python train.py --n_layer=14 --d_model=256 --n_head=4 --n_kv_head=1 --head_dim=64 --d_mlp=1024 --vocab_size=941 --activation="swiglu" --norm="rmsnorm" --norm_place="pre" --norm_eps=1e-05 --positions="rope" --rope_base=10000.0 --rope_fraction=0.75 --qk_norm=false --attn_scale=0.125 --bias="none" --tie_embeddings=false --parallel_block=false --init="normal" --init_std_qkv=0.0224 --init_std_o=0.0224 --init_std_up=0.0224 --init_std_down=0.0 --optimizer="adamw" --lr=0.0025 --beta1=0.9 --beta2=0.98 --weight_decay=0.16 --lr_head=0.00837 --warmup_steps=360 --schedule="wsd" --decay_fraction=0.644 --decay_shape="linear" --final_lr_fraction=0.0 --batch_tokens=65536 --seq_len=256 --doc_mask=true --train_tokens=240800000 --steps=3675 --dataset="wikipedia_en"
Each number is 50 + 10 x the weight over its row's rms, rounded and kept within 0 to 99. Layers, rows and columns count from 0. The size before them is the row's rms in percent of the matrix's.

# down: layer 11 MLP down (transposed), 1024x256, rms 0.0795, rows 696-730, columns 128-191
# gate: layer 11 MLP gate, 1024x256, rms 0.0827, rows 697-731, columns 128-191
# up: layer 11 MLP up, 1024x256, rms 0.0825, rows 697-731, columns 128-191
down696 105:54 56 42 52 53 49 56 67 57 55 46 66 39 39 58 35 48 54 52 42 73 40 51 49 39 48 42 58 43 65 41 48 62 66 53 56 41 67 55 35 51 54 55 41 49 69 49 43 56 48 35 61 58 33 47 44 58 51 43 61 55 54 52 51
gate697 101:46 36 36 43 53 55 23 40 45 46 57 61 43 67 37 54 38 66 54 61 54 56 61 58 52 42 50 48 56 49 58 36 26 50 51 42 44 36 41 47 51 34 37 49 41 58 59 42 53 61 43 57 42 62 46 46 62 52 39 49 36 46 50 54
up697 100:54 63 41 28 53 38 57 55 24 50 51 40 68 28 61 35 35 47 46 49 36 51 54 54 55 35 63 27 36 45 47 37 52 38 52 52 51 42 48 69 45 33 47 58 38 43 32 59 56 45 27 57 52 64 55 58 57 48 33 49 63 41 40 55
down697 101:64 37 49 57 43 46 58 43 42 55 60 51 54 46 46 33 45 40 64 45 52 37 47 53 40 47 59 49 34 53 52 50 45 71 34 43 38 42 49 43 52 39 62 56 50 52 38 42 51 29 49 63 43 49 38 50 51 51 52 40 60 49 38 48
gate698 093:66 54 45 55 51 55 28 63 36 65 47 49 47 67 51 49 28 39 52 46 57 58 49 38 52 59 62 60 62 60 64 47 48 45 39 39 43 31 41 49 67 52 51 63 39 52 52 52 49 39 37 54 36 46 48 44 50 53 49 54 54 45 42 56
up698 098:33 55 47 55 40 44 32 32 60 46 47 48 50 43 62 61 61 62 46 63 66 44 47 30 46 34 63 32 60 45 46 37 41 49 37 54 66 51 52 70 44 51 47 55 53 63 61 55 54 55 55 60 50 51 44 63 64 66 42 36 56 64 67 56
down698 093:59 53 40 53 41 52 46 37 60 34 51 58 61 47 59 58 55 61 54 58 50 61 49 42 55 44 46 53 50 54 43 51 33 45 60 51 47 59 49 51 46 46 44 53 46 62 44 47 59 58 48 49 57 53 47 40 79 52 51 32 52 48 43 49
gate699 105:44 36 52 49 49 53 47 29 45 42 62 65 59 29 52 59 31 45 65 55 83 56 40 44 59 56 59 47 53 53 55 67 48 62 51 42 44 56 62 57 64 50 32 38 50 44 70 33 69 37 56 52 49 44 49 59 57 54 47 57 47 55 53 49
up699 098:53 48 61 59 53 37 49 55 46 47 46 33 49 58 48 50 75 37 56 57 30 56 62 58 59 47 72 62 53 46 43 48 30 61 45 41 51 30 59 50 58 43 50 47 45 50 58 61 40 49 52 61 53 44 54 57 59 44 55 40 46 60 48 56
down699 097:46 68 54 73 50 61 60 46 70 67 64 47 59 58 42 50 42 72 55 56 55 53 53 48 59 66 43 37 49 40 55 39 49 50 49 38 52 55 39 48 30 51 55 56 58 64 59 65 63 51 53 50 46 40 53 64 54 38 46 54 42 44 49 53
gate700 095:45 58 47 53 45 75 40 46 58 58 52 50 52 45 60 53 43 47 42 79 47 61 48 43 49 61 49 46 57 62 46 38 54 50 62 55 47 44 33 59 55 35 41 65 45 44 48 49 51 55 35 56 55 48 55 68 69 52 39 48 46 51 56 57
up700 100:40 63 79 54 46 35 52 31 53 57 64 73 47 46 60 55 62 61 63 67 45 48 44 28 55 50 57 30 37 45 45 37 55 54 58 51 48 60 49 43 48 35 48 46 50 38 44 67 59 46 53 47 52 61 49 69 47 24 55 46 46 42 55 56
down700 100:59 54 55 49 49 47 47 50 45 51 61 49 28 47 60 52 56 58 52 53 53 49 39 51 50 36 58 38 46 53 43 56 56 60 39 48 46 52 52 65 49 62 48 37 68 50 37 54 61 41 49 34 48 68 42 58 54 63 62 53 50 55 56 35
gate701 105:54 47 62 46 58 61 50 69 60 43 66 38 56 62 45 62 59 43 51 37 48 60 37 32 40 54 69 38 49 42 58 34 60 41 51 62 36 35 40 45 52 56 44 44 47 37 48 48 49 46 45 45 59 51 58 53 62 59 50 60 56 52 50 42
up701 104:53 38 51 56 57 65 62 58 42 47 53 44 39 62 44 58 62 39 52 40 39 63 58 51 55 68 63 45 42 53 60 32 38 44 53 66 40 60 41 41 59 41 33 44 44 48 47 37 57 56 67 41 67 54 25 39 56 41 35 50 60 62 49 66
down701 103:51 66 45 44 59 68 45 46 42 50 48 39 41 38 62 33 48 37 55 67 47 41 60 63 42 51 58 39 51 53 49 54 36 49 50 57 41 67 56 41 67 54 30 58 62 49 41 44 38 52 45 56 44 53 39 45 36 58 49 48 54 65 42 31
gate702 091:47 51 58 37 58 63 46 41 63 49 64 40 42 54 56 51 53 46 45 37 35 46 60 61 31 56 31 53 35 61 74 41 55 37 60 41 44 48 43 68 46 41 46 46 45 29 51 45 39 44 36 47 40 41 65 44 44 62 41 63 22 46 49 55
up702 098:47 40 52 70 53 48 43 39 46 58 39 62 52 47 44 44 46 68 60 58 72 71 41 33 48 61 52 34 72 43 34 44 53 58 29 59 41 60 56 52 66 58 48 52 51 59 48 37 59 60 55 54 52 36 43 58 55 44 58 52 58 52 65 58
down702 097:46 31 64 65 51 72 61 46 41 67 55 54 58 57 38 44 37 42 54 51 57 65 50 48 51 49 58 49 27 52 62 46 53 38 56 32 53 51 37 58 52 70 60 44 39 23 62 44 43 57 49 54 33 45 57 58 99 58 37 57 52 55 49 48
gate703 100:48 55 36 60 57 68 48 54 40 53 61 59 43 36 57 52 59 35 60 43 51 70 23 46 45 65 50 56 69 51 63 31 70 60 57 49 51 49 46 37 48 57 47 38 54 43 57 40 35 62 54 58 43 30 51 50 46 62 51 37 49 45 53 59
up703 097:48 62 54 48 61 41 56 59 72 46 53 57 57 49 66 51 63 58 66 45 49 55 58 44 64 33 55 44 52 39 55 50 39 64 45 54 50 47 40 35 44 38 63 56 34 45 29 37 50 57 41 34 53 32 46 78 46 55 44 52 48 46 64 62
down703 099:55 54 48 37 43 60 51 25 53 36 69 50 46 41 53 50 52 63 47 37 63 58 63 44 53 68 52 68 29 53 53 54 49 51 63 58 40 49 63 42 60 54 41 37 56 59 64 68 39 64 58 42 53 25 37 59 45 52 63 35 55 52 38 54
gate704 098:50 50 47 46 30 60 44 48 57 41 49 41 37 59 55 53 60 47 42 50 44 53 59 48 34 57 41 52 49 51 60 70 43 48 53 76 58 55 61 52 52 53 46 57 53 44 53 36 50 67 54 47 39 41 46 47 59 42 51 51 72 43 34 52
up704 100:54 51 52 32 69 41 62 35 39 29 40 45 43 30 65 60 43 51 50 59 43 46 51 46 63 45 36 43 57 50 48 53 45 46 52 50 54 68 48 58 24 25 43 60 54 64 59 65 18 61 47 67 45 35 59 49 60 54 60 42 39 52 51 60
down704 096:52 58 47 53 61 58 66 51 46 52 63 54 54 58 51 53 57 39 50 45 40 54 55 63 53 53 50 54 46 55 45 46 55 61 52 58 36 34 48 47 57 63 61 45 51 44 48 64 56 57 46 45 53 53 53 49 39 58 35 44 40 63 44 45
gate705 097:55 36 65 50 37 55 59 49 48 61 59 40 59 44 53 47 62 53 47 54 62 56 54 38 43 56 57 58 60 56 54 44 45 34 57 49 46 54 42 32 23 37 52 42 66 57 47 61 36 64 58 54 60 39 42 69 60 47 50 56 50 43 53 48
up705 094:62 52 43 54 35 50 60 64 62 54 38 51 45 17 56 58 54 52 59 64 59 60 43 47 38 53 33 55 49 35 45 68 54 56 58 34 38 49 55 56 48 59 57 39 64 60 69 46 39 61 50 53 26 48 40 51 65 36 56 57 41 42 37 53
down705 096:53 58 55 39 48 45 53 45 54 68 46 55 42 48 46 47 59 48 52 47 54 47 58 61 60 54 51 43 70 53 53 53 56 41 56 42 57 54 58 50 43 28 62 44 33 47 48 71 38 51 38 42 43 42 57 71 48 42 34 62 65 48 59 46
gate706 100:46 33 62 61 45 48 47 49 68 60 55 41 36 30 64 28 52 38 42 60 54 63 44 35 44 57 57 58 53 39 38 49 44 66 44 58 49 36 57 47 28 54 47 61 50 37 56 56 24 36 43 41 52 62 55 61 52 41 74 51 42 60 40 70
up706 102:58 37 74 35 72 43 62 49 57 35 49 64 41 53 54 41 40 54 61 42 53 31 49 38 51 46 39 45 44 44 59 59 52 46 55 58 43 59 56 59 49 44 54 53 83 39 42 64 63 56 61 29 60 58 51 30 45 40 47 65 54 48 52 56
down706 104:58 44 58 61 57 57 45 43 44 37 38 30 56 51 61 56 44 52 52 42 36 60 41 47 39 66 40 53 24 46 54 59 63 38 55 48 59 30 65 47 57 43 54 49 61 52 49 37 42 42 34 60 67 31 39 40 36 50 45 38 53 38 53 51
gate707 099:31 56 50 46 52 52 40 56 60 56 54 53 41 52 55 53 27 46 39 43 48 63 52 46 67 46 61 55 71 56 50 20 50 36 42 37 44 24 51 64 42 48 59 39 47 15 60 55 26 45 50 45 52 37 59 57 72 60 54 49 44 55 51 48
up707 103:32 66 54 36 57 62 50 58 38 42 33 48 47 52 54 59 57 44 60 53 48 49 55 43 57 29 48 68 62 67 48 36 63 40 53 51 59 59 40 42 58 48 48 41 63 62 48 49 29 45 48 44 47 43 69 52 47 44 41 48 39 26 41 52
down707 097:47 57 39 49 57 56 71 56 37 24 49 59 44 51 48 66 48 39 47 48 50 49 59 66 43 44 53 51 39 30 57 71 43 57 44 42 51 51 52 57 44 51 53 46 64 55 39 58 51 33 53 46 52 61 53 63 56 64 52 32 33 48 52 60
gate708 096:31 40 54 61 53 65 40 33 39 49 69 58 52 54 52 47 51 57 26 35 39 37 63 43 55 42 27 50 49 50 38 52 57 63 44 42 40 60 50 43 50 67 59 69 60 35 38 45 63 60 51 44 62 45 59 62 47 55 62 41 75 48 63 69
up708 101:38 44 50 41 62 47 38 53 36 60 55 48 48 65 66 56 59 66 47 53 41 49 45 62 72 58 56 44 34 64 43 54 35 62 25 66 46 45 44 33 36 44 42 54 57 36 36 56 72 48 44 43 51 50 61 71 48 33 68 52 55 55 39 46
down708 100:34 62 37 28 44 38 69 30 83 52 50 51 52 30 42 55 47 39 54 45 50 63 48 47 42 43 50 38 39 55 56 46 45 44 55 62 56 60 43 31 63 53 64 45 56 52 44 37 49 39 64 47 54 48 55 31 41 43 54 41 35 59 49 44
gate709 096:40 59 42 51 60 46 48 55 77 37 55 31 64 46 53 65 47 44 43 37 73 43 55 55 44 74 55 57 44 35 49 50 47 56 71 60 50 35 36 51 49 40 60 50 47 52 56 63 52 65 39 53 54 46 46 58 70 59 48 50 65 52 75 59
up709 097:59 50 57 46 50 45 44 46 31 59 41 50 46 59 49 37 43 67 59 50 30 43 50 63 69 37 52 51 43 47 51 48 57 37 61 52 51 51 66 48 58 59 35 39 47 49 55 42 48 44 39 40 44 42 56 44 60 45 66 61 43 52 38 54
down709 098:53 50 49 48 42 51 36 32 72 49 46 38 39 58 55 47 52 34 53 63 57 52 63 49 46 64 27 42 31 29 51 46 38 55 65 65 54 65 39 55 53 54 40 64 34 44 56 35 58 32 40 60 53 45 38 59 41 57 49 36 66 44 44 59
gate710 096:45 60 66 54 61 55 52 73 52 50 42 52 51 49 65 25 51 47 36 54 51 68 34 47 55 59 54 67 52 39 49 31 71 57 59 64 60 55 49 45 51 55 61 41 64 58 51 41 50 50 63 44 61 49 53 43 51 40 44 48 30 59 50 53
up710 094:29 49 68 64 38 58 46 47 71 54 50 47 53 57 58 54 49 37 63 51 58 28 45 61 71 40 60 54 54 41 49 65 71 67 50 64 58 53 51 54 45 60 60 50 32 44 57 38 37 59 43 62 60 68 56 44 43 61 68 66 26 56 40 45
down710 095:42 53 54 58 49 56 64 37 50 46 65 52 46 56 47 47 59 49 51 47 55 45 50 41 42 59 53 55 51 41 57 59 45 51 40 91 59 57 41 66 29 40 43 53 47 56 57 66 52 57 47 43 50 36 40 58 41 41 52 33 56 48 31 51
gate711 104:47 59 65 38 54 48 52 38 74 40 53 45 51 71 52 42 44 49 46 47 61 67 52 50 39 58 42 38 57 60 50 48 53 64 44 51 49 59 46 63 51 36 55 55 46 52 47 48 57 31 44 48 57 36 41 38 64 48 47 45 68 63 47 44
up711 107:57 79 56 63 55 47 50 56 53 63 38 43 70 49 58 66 55 40 59 52 50 53 60 68 46 40 46 44 36 49 41 44 49 52 66 61 40 64 53 47 56 42 53 67 67 44 21 54 69 52 57 34 52 61 50 39 44 39 31 32 66 62 67 51
down711 105:58 54 44 50 49 52 63 65 37 58 52 62 62 50 41 51 46 47 60 45 47 50 69 58 44 38 57 61 49 38 47 42 36 42 58 55 37 30 48 64 41 66 48 53 52 45 38 46 40 62 45 46 50 58 49 50 34 56 48 46 51 46 35 59
gate712 107:57 39 40 58 55 65 57 54 56 42 44 50 51 57 54 56 25 34 73 41 55 65 52 52 45 47 44 25 46 32 69 57 49 40 47 49 48 41 40 42 42 45 68 60 43 59 36 45 32 55 50 60 46 29 47 49 55 39 39 68 53 53 52 55
up712 109:47 53 27 50 46 51 49 56 61 37 35 50 41 49 45 63 42 58 54 31 72 34 42 48 49 38 50 50 52 63 41 44 66 62 52 33 55 52 42 72 57 63 50 42 51 37 69 63 60 60 58 55 42 52 58 44 57 62 54 54 29 76 42 45
down712 109:36 44 61 48 65 37 49 37 59 60 58 44 52 56 57 38 49 54 50 57 54 47 41 60 45 55 53 52 42 60 55 44 58 29 39 32 45 45 51 58 49 54 43 64 37 47 64 52 62 55 51 43 55 55 68 57 68 50 55 60 60 57 57 50
gate713 096:53 48 43 48 57 57 36 64 43 56 53 48 38 47 35 50 42 33 50 30 68 56 49 45 42 61 53 45 63 53 57 51 31 40 56 57 35 57 38 41 45 49 47 57 48 47 56 33 62 43 54 58 57 54 27 67 56 35 32 45 60 46 59 44
up713 098:56 26 41 43 53 42 48 41 54 58 41 73 52 52 43 57 49 62 49 66 83 57 37 23 38 42 45 38 40 54 43 63 51 46 55 57 59 73 55 42 74 46 49 37 68 59 51 60 57 54 64 42 37 55 53 43 48 57 58 62 52 46 52 41
down713 098:52 69 47 66 40 41 63 62 55 39 57 62 57 51 51 59 47 38 44 56 26 48 55 44 81 38 54 53 63 53 64 63 49 49 47 53 46 67 39 47 58 40 47 49 52 44 50 49 34 48 47 35 50 54 52 33 49 73 54 70 44 34 48 50
gate714 109:44 67 40 57 52 61 42 56 41 60 53 38 32 54 43 46 54 46 36 51 43 52 43 43 60 46 60 48 65 52 70 43 76 68 52 46 55 56 23 36 54 59 49 55 56 60 61 65 55 32 53 47 59 58 57 54 47 47 43 57 48 57 66 52
up714 110:53 59 66 35 49 46 53 55 51 40 55 46 42 56 51 54 50 50 47 43 40 43 56 57 67 62 47 39 32 43 73 49 63 42 38 57 43 37 65 60 49 58 53 48 39 19 62 44 61 44 54 42 50 47 53 50 46 58 53 51 55 66 43 46
down714 108:57 61 50 48 52 47 58 47 49 50 49 48 37 38 52 64 54 58 43 37 41 45 58 45 52 54 31 42 21 54 61 50 52 36 54 45 53 66 43 45 52 44 39 49 48 45 54 58 41 43 58 46 54 59 43 61 53 50 60 49 60 59 59 34
gate715 101:46 58 54 50 38 57 49 38 56 42 64 45 49 47 39 45 24 47 51 50 53 55 54 58 36 46 54 68 53 47 53 53 54 51 46 54 48 47 32 58 57 54 58 57 25 54 58 50 51 46 67 58 60 56 52 50 67 52 46 60 33 57 55 59
up715 095:54 65 42 51 52 54 43 53 33 42 40 40 52 55 67 41 49 60 42 58 58 52 57 51 40 51 61 59 48 60 40 28 52 68 62 56 45 59 66 38 48 46 51 35 45 38 53 44 57 48 30 39 63 48 39 55 34 46 46 71 55 47 50 55
down715 100:71 48 46 56 51 52 53 55 47 59 51 43 44 65 39 49 48 55 43 60 58 82 58 40 55 60 50 56 49 50 50 54 48 60 70 46 41 56 51 57 60 33 60 45 54 47 35 53 52 36 53 65 61 47 50 59 63 41 44 39 51 47 58 49
gate716 100:64 44 45 56 57 41 58 40 41 48 55 53 53 52 50 33 54 51 60 67 39 54 64 63 52 58 43 32 50 46 56 66 45 44 55 63 62 41 43 70 63 54 44 59 33 60 37 68 54 40 47 48 59 64 64 51 55 64 58 53 64 55 42 57
up716 102:59 40 34 51 56 48 54 55 33 34 64 56 48 54 63 55 39 60 55 54 56 67 48 54 58 50 67 58 47 67 45 31 55 52 59 69 51 45 64 60 51 58 39 63 48 53 48 57 64 53 54 46 46 29 50 49 37 49 33 63 48 58 61 49
down716 103:48 57 34 43 49 46 49 50 57 60 63 56 57 66 55 53 50 56 55 49 43 73 61 64 21 64 46 56 34 43 57 67 34 57 31 46 54 60 55 40 42 62 51 65 42 40 36 51 29 51 36 66 44 48 52 59 27 49 55 54 56 56 42 48
gate717 103:41 48 56 56 62 65 61 37 50 76 42 59 46 53 67 58 53 43 45 48 52 70 45 53 44 63 61 61 46 49 66 47 40 64 57 47 39 58 38 62 54 53 40 76 58 27 54 49 61 43 46 50 46 63 50 53 55 42 49 46 62 43 51 62
up717 103:38 50 61 50 49 42 39 56 51 53 59 53 46 68 49 47 73 65 63 74 40 58 69 43 48 58 42 41 60 44 49 56 55 40 26 64 33 51 47 44 32 61 57 60 56 50 51 66 61 85 53 51 30 51 45 56 42 59 43 53 52 31 49 50
down717 106:43 32 49 58 55 48 38 53 58 67 64 43 36 48 56 45 59 56 44 40 52 48 39 54 39 25 73 61 35 51 67 45 55 43 50 36 57 38 49 74 31 55 36 34 40 44 46 32 45 44 32 41 45 56 39 44 51 46 51 45 64 53 62 52
gate718 107:51 53 43 53 42 44 48 44 66 52 55 56 70 48 45 54 64 54 26 32 51 48 61 67 38 71 48 64 47 41 69 45 54 42 44 34 41 27 58 57 49 41 55 44 51 37 55 35 55 56 48 58 46 46 47 56 52 51 39 49 50 81 46 54
up718 102:38 39 45 52 47 64 45 32 55 42 45 64 42 63 48 42 45 52 51 53 60 45 49 38 55 60 60 42 34 54 56 44 38 51 33 48 48 55 42 56 52 47 63 49 58 43 30 61 47 52 53 41 72 48 47 44 50 56 45 47 13 51 65 54
down718 103:49 38 54 71 37 43 49 45 55 52 46 50 55 42 47 52 54 47 51 55 42 34 37 44 58 58 52 25 48 41 44 33 63 35 54 47 42 41 51 62 62 35 49 51 43 50 50 34 45 63 60 69 57 56 51 41 40 57 43 43 46 52 61 77
gate719 103:71 43 40 51 31 50 52 36 50 43 53 40 49 56 53 52 37 48 46 46 44 47 60 44 35 52 51 37 47 57 61 48 42 35 34 65 38 62 49 53 55 51 54 43 45 63 51 40 62 54 62 40 43 49 49 59 73 79 39 51 53 39 62 52
up719 103:56 56 47 53 41 44 47 55 58 46 33 58 49 64 38 35 60 49 48 50 61 51 39 44 39 59 49 52 63 32 38 37 44 56 39 54 43 66 55 61 45 57 45 54 51 39 55 52 59 61 43 60 47 51 45 33 43 34 52 41 43 46 48 64
down719 102:26 73 47 51 49 48 39 37 64 72 45 53 58 48 60 72 53 46 54 56 48 53 55 49 49 44 32 27 42 54 45 24 46 51 53 56 59 70 35 47 65 43 46 39 45 46 61 42 57 45 64 47 46 35 51 47 72 34 41 46 53 37 62 59
gate720 109:45 48 60 48 47 61 43 53 51 53 53 40 59 24 49 43 42 48 65 36 60 44 39 52 43 43 42 51 61 51 69 36 44 58 49 58 55 37 63 64 67 57 37 53 32 33 55 36 47 54 42 57 44 36 64 49 61 56 46 41 54 46 54 59
up720 106:46 43 46 40 62 38 52 51 48 62 46 61 50 39 37 45 37 51 53 43 53 37 58 46 41 54 29 58 36 40 69 63 59 44 60 57 52 37 57 33 65 40 45 56 52 69 44 51 42 50 51 50 37 40 61 42 41 26 30 50 67 56 54 51
down720 105:69 61 40 43 62 59 51 56 55 38 42 48 68 51 44 55 50 55 44 46 30 54 53 59 58 50 48 53 49 43 55 58 40 54 56 58 61 82 62 54 58 62 63 51 61 36 46 41 54 61 44 61 42 54 40 52 52 63 70 67 52 49 54 30
gate721 104:45 56 51 61 47 54 43 42 33 63 51 46 68 53 50 48 46 64 62 44 42 61 52 47 48 40 44 55 38 64 43 19 68 46 56 47 38 34 56 78 60 35 48 43 51 33 74 45 51 48 36 51 43 57 67 60 50 44 43 60 49 60 46 55
up721 100:49 47 42 62 73 48 52 56 49 52 52 47 48 70 35 43 58 48 45 47 36 45 52 47 55 63 50 41 62 41 28 41 51 59 48 34 38 44 36 61 59 44 67 52 53 57 52 68 54 57 52 67 54 36 45 52 37 37 51 48 32 62 57 46
down721 104:65 49 58 54 66 49 34 41 42 55 58 33 58 41 50 49 59 60 57 51 38 42 33 74 61 57 52 59 63 47 32 58 52 24 64 43 33 57 35 49 44 46 64 55 40 69 53 64 55 44 39 62 58 54 31 54 57 34 52 70 44 34 64 53
gate722 096:54 38 56 54 59 31 54 51 48 49 44 60 68 51 56 53 55 39 38 28 68 39 49 44 54 40 46 45 62 47 36 49 52 50 80 58 34 63 32 61 39 54 45 69 52 53 63 58 41 47 58 57 48 64 46 57 70 53 47 46 58 55 56 49
up722 094:40 64 61 45 58 30 42 40 58 62 48 48 37 36 60 35 58 58 59 49 61 59 57 49 50 41 43 54 51 59 50 44 59 38 45 58 65 58 42 45 39 46 39 70 42 48 46 29 39 46 43 43 46 44 41 46 38 28 79 61 63 51 51 57
down722 094:53 40 64 35 56 61 73 49 55 57 41 69 66 52 36 68 46 63 43 66 68 52 50 56 48 68 44 50 53 51 41 59 58 55 28 63 52 59 68 55 46 58 33 53 32 73 41 28 65 63 45 46 50 52 45 52 74 49 44 61 50 65 39 41
gate723 102:40 45 54 50 66 49 42 68 45 50 45 53 47 43 62 51 53 49 59 65 44 45 40 53 51 56 61 40 71 45 62 49 48 57 43 39 53 48 54 51 35 54 47 60 47 35 51 54 52 33 29 47 47 25 52 61 44 40 46 57 47 63 28 68
up723 104:48 41 61 63 35 52 30 61 44 43 35 49 71 42 61 58 51 42 54 52 49 73 62 52 59 51 54 53 54 63 51 45 49 53 37 52 50 51 52 54 61 44 43 62 64 41 45 38 35 68 50 73 34 54 59 48 63 41 47 50 43 62 57 57
down723 104:67 38 45 51 38 45 51 42 29 34 66 67 42 34 47 55 60 64 42 71 40 50 55 59 37 47 63 44 50 82 36 51 48 52 67 50 50 55 65 57 39 49 45 64 52 32 64 32 59 61 39 44 41 52 46 52 50 33 64 44 40 44 49 58
gate724 100:47 46 47 60 62 47 29 27 51 43 33 60 55 33 49 50 60 49 46 52 58 49 36 41 28 47 52 46 59 39 55 54 53 57 59 62 48 51 66 51 52 38 42 49 43 41 58 53 45 26 41 56 53 52 39 64 43 53 39 41 40 45 67 55
up724 100:52 33 51 57 61 36 59 63 67 56 50 60 36 61 45 67 39 65 60 46 47 58 57 72 70 46 67 58 26 61 52 60 55 54 40 47 37 44 41 47 31 46 45 34 40 52 48 51 67 59 54 50 52 57 44 58 52 37 51 55 58 62 51 56
down724 099:46 53 37 50 51 50 36 51 41 67 44 67 47 67 60 52 48 47 46 49 68 56 42 59 43 45 38 45 54 48 48 58 68 45 45 51 42 41 36 52 61 39 54 51 52 31 54 39 53 39 53 33 49 36 55 56 30 61 43 64 56 50 34 60
gate725 093:60 49 53 39 47 61 53 37 59 53 44 54 48 48 79 50 33 67 56 48 66 74 50 38 31 43 61 51 45 27 51 32 41 33 58 47 46 47 55 52 49 45 52 64 37 61 41 38 61 40 53 55 44 31 54 54 39 47 47 45 61 39 50 66
up725 094:71 47 29 57 45 45 59 58 58 68 39 60 52 45 58 58 54 51 51 52 52 48 50 54 49 49 46 49 47 19 64 50 54 49 33 51 76 45 69 53 35 49 46 42 64 51 50 53 55 40 54 40 60 50 38 43 42 48 59 30 43 59 46 65
down725 096:44 40 51 41 41 61 42 50 60 28 48 33 44 48 39 68 41 65 45 46 45 40 56 48 56 46 59 61 52 42 45 46 56 49 29 43 63 47 41 37 34 49 43 56 43 45 66 50 55 28 69 48 42 38 63 55 29 55 36 59 76 42 71 58
gate726 111:76 50 44 61 60 56 48 52 63 42 52 45 67 66 55 48 43 32 47 49 52 56 54 40 43 55 34 57 63 41 76 50 57 54 63 50 35 52 28 49 51 60 63 60 45 51 50 39 69 56 46 57 60 47 40 53 46 51 44 66 54 61 40 59
up726 105:70 46 44 51 61 47 59 53 54 55 51 41 66 64 59 45 45 35 35 60 48 51 48 36 41 51 35 38 51 39 51 51 59 47 45 48 41 56 37 38 54 62 61 52 42 47 45 48 63 39 58 48 57 56 27 53 47 46 51 65 52 60 31 47
down726 094:35 53 63 49 42 38 63 42 32 44 40 52 41 49 48 55 56 57 59 56 38 44 46 54 53 38 55 42 30 66 32 39 55 40 34 44 56 57 55 54 46 52 42 53 56 53 56 64 35 39 47 52 44 46 59 47 21 39 54 41 49 56 47 35
gate727 106:43 47 49 45 86 48 51 63 56 60 60 57 61 51 67 39 18 58 51 33 59 50 47 47 58 48 47 49 52 45 43 49 56 57 54 58 26 49 47 49 58 50 59 34 37 55 50 63 53 67 49 58 60 50 50 50 42 48 50 51 68 68 52 60
up727 115:42 50 46 53 71 53 41 55 31 78 57 56 55 65 59 37 23 51 36 46 59 69 49 49 66 49 62 42 75 56 56 52 67 51 59 45 42 48 45 51 59 67 61 42 36 62 46 48 57 71 69 42 65 53 50 41 48 61 48 43 38 38 53 49
down727 108:34 49 44 34 51 49 55 57 55 74 54 57 52 67 48 24 38 44 35 42 39 49 42 42 58 43 53 61 51 48 54 44 46 38 55 33 17 45 35 56 42 46 49 41 52 57 59 65 56 52 64 39 57 67 49 41 29 49 54 63 52 60 49 46
gate728 104:42 50 46 57 38 47 62 45 45 67 50 60 47 51 51 38 53 42 72 74 34 56 37 75 57 54 47 46 57 53 55 38 59 63 38 54 51 60 40 35 55 42 44 63 44 42 68 59 52 49 34 57 53 42 53 71 57 53 43 62 52 52 75 55
up728 101:43 39 50 57 52 43 42 54 61 23 49 58 43 47 65 62 47 49 65 46 45 45 41 46 53 50 72 37 32 56 51 65 63 41 72 65 48 47 46 38 47 53 59 52 52 67 40 54 46 29 56 59 51 36 50 51 52 49 52 50 45 36 47 45
down728 100:54 51 61 43 62 39 36 33 56 22 46 58 50 55 48 51 48 39 63 50 46 46 35 58 54 58 44 34 39 33 57 57 53 55 57 68 63 44 69 45 61 54 38 68 52 53 41 55 47 54 49 52 53 52 36 60 59 50 30 52 47 61 48 40
gate729 097:58 59 41 37 54 59 62 50 45 49 49 46 45 47 48 44 60 51 54 41 63 54 46 57 35 65 61 54 58 59 41 43 51 47 51 49 28 45 38 54 47 53 40 59 52 41 52 58 56 42 33 66 64 23 48 58 57 44 56 51 50 36 54 58
up729 096:53 39 50 37 58 46 63 44 50 55 52 60 43 46 39 36 55 45 41 54 72 64 34 48 49 61 67 48 72 54 55 67 49 50 60 49 35 47 29 56 62 62 32 56 65 55 44 64 59 52 39 54 49 54 56 62 47 44 41 39 49 44 48 45
down729 091:39 65 63 37 41 68 42 41 46 31 55 40 44 55 56 62 52 47 61 73 32 49 61 47 50 52 38 57 39 52 54 36 37 59 56 55 43 55 66 62 47 48 74 47 51 51 25 58 51 66 52 49 52 43 66 59 20 54 62 53 44 46 34 46
gate730 100:53 48 54 47 36 43 48 37 42 50 69 58 60 64 52 49 34 51 55 59 72 67 59 51 46 70 55 65 52 64 50 42 44 47 61 57 48 54 54 28 63 34 38 37 35 60 48 52 41 49 39 47 36 47 67 44 41 53 55 55 45 48 52 55
up730 100:74 60 45 48 36 60 51 48 46 55 47 33 51 49 52 36 49 45 48 54 46 51 61 40 49 40 34 48 51 52 51 45 41 54 57 69 54 64 52 38 33 34 62 48 54 47 62 52 56 51 65 53 53 48 44 26 50 34 34 73 50 53 63 33
down730 099:74 68 49 54 54 62 64 57 34 35 68 57 51 58 51 63 59 50 59 57 47 66 72 51 48 61 50 48 56 60 46 49 55 59 44 53 50 66 39 49 37 49 47 34 50 69 56 55 47 50 32 53 52 36 43 47 55 56 55 53 52 57 32 46
gate731 098:52 62 41 34 51 52 38 50 48 38 57 49 64 42 29 44 42 44 43 57 58 54 60 38 42 39 58 62 70 41 60 53 54 56 58 47 56 54 44 48 50 46 41 50 43 59 44 50 52 33 36 45 66 47 58 56 74 49 47 60 60 43 46 55
up731 098:38 61 55 42 57 66 56 60 37 54 50 65 69 48 47 57 59 44 65 60 40 43 60 59 46 59 50 55 55 43 56 59 42 63 48 44 44 42 52 40 42 45 52 47 63 44 22 54 50 44 40 63 54 57 28 71 42 57 47 62 54 49 52 51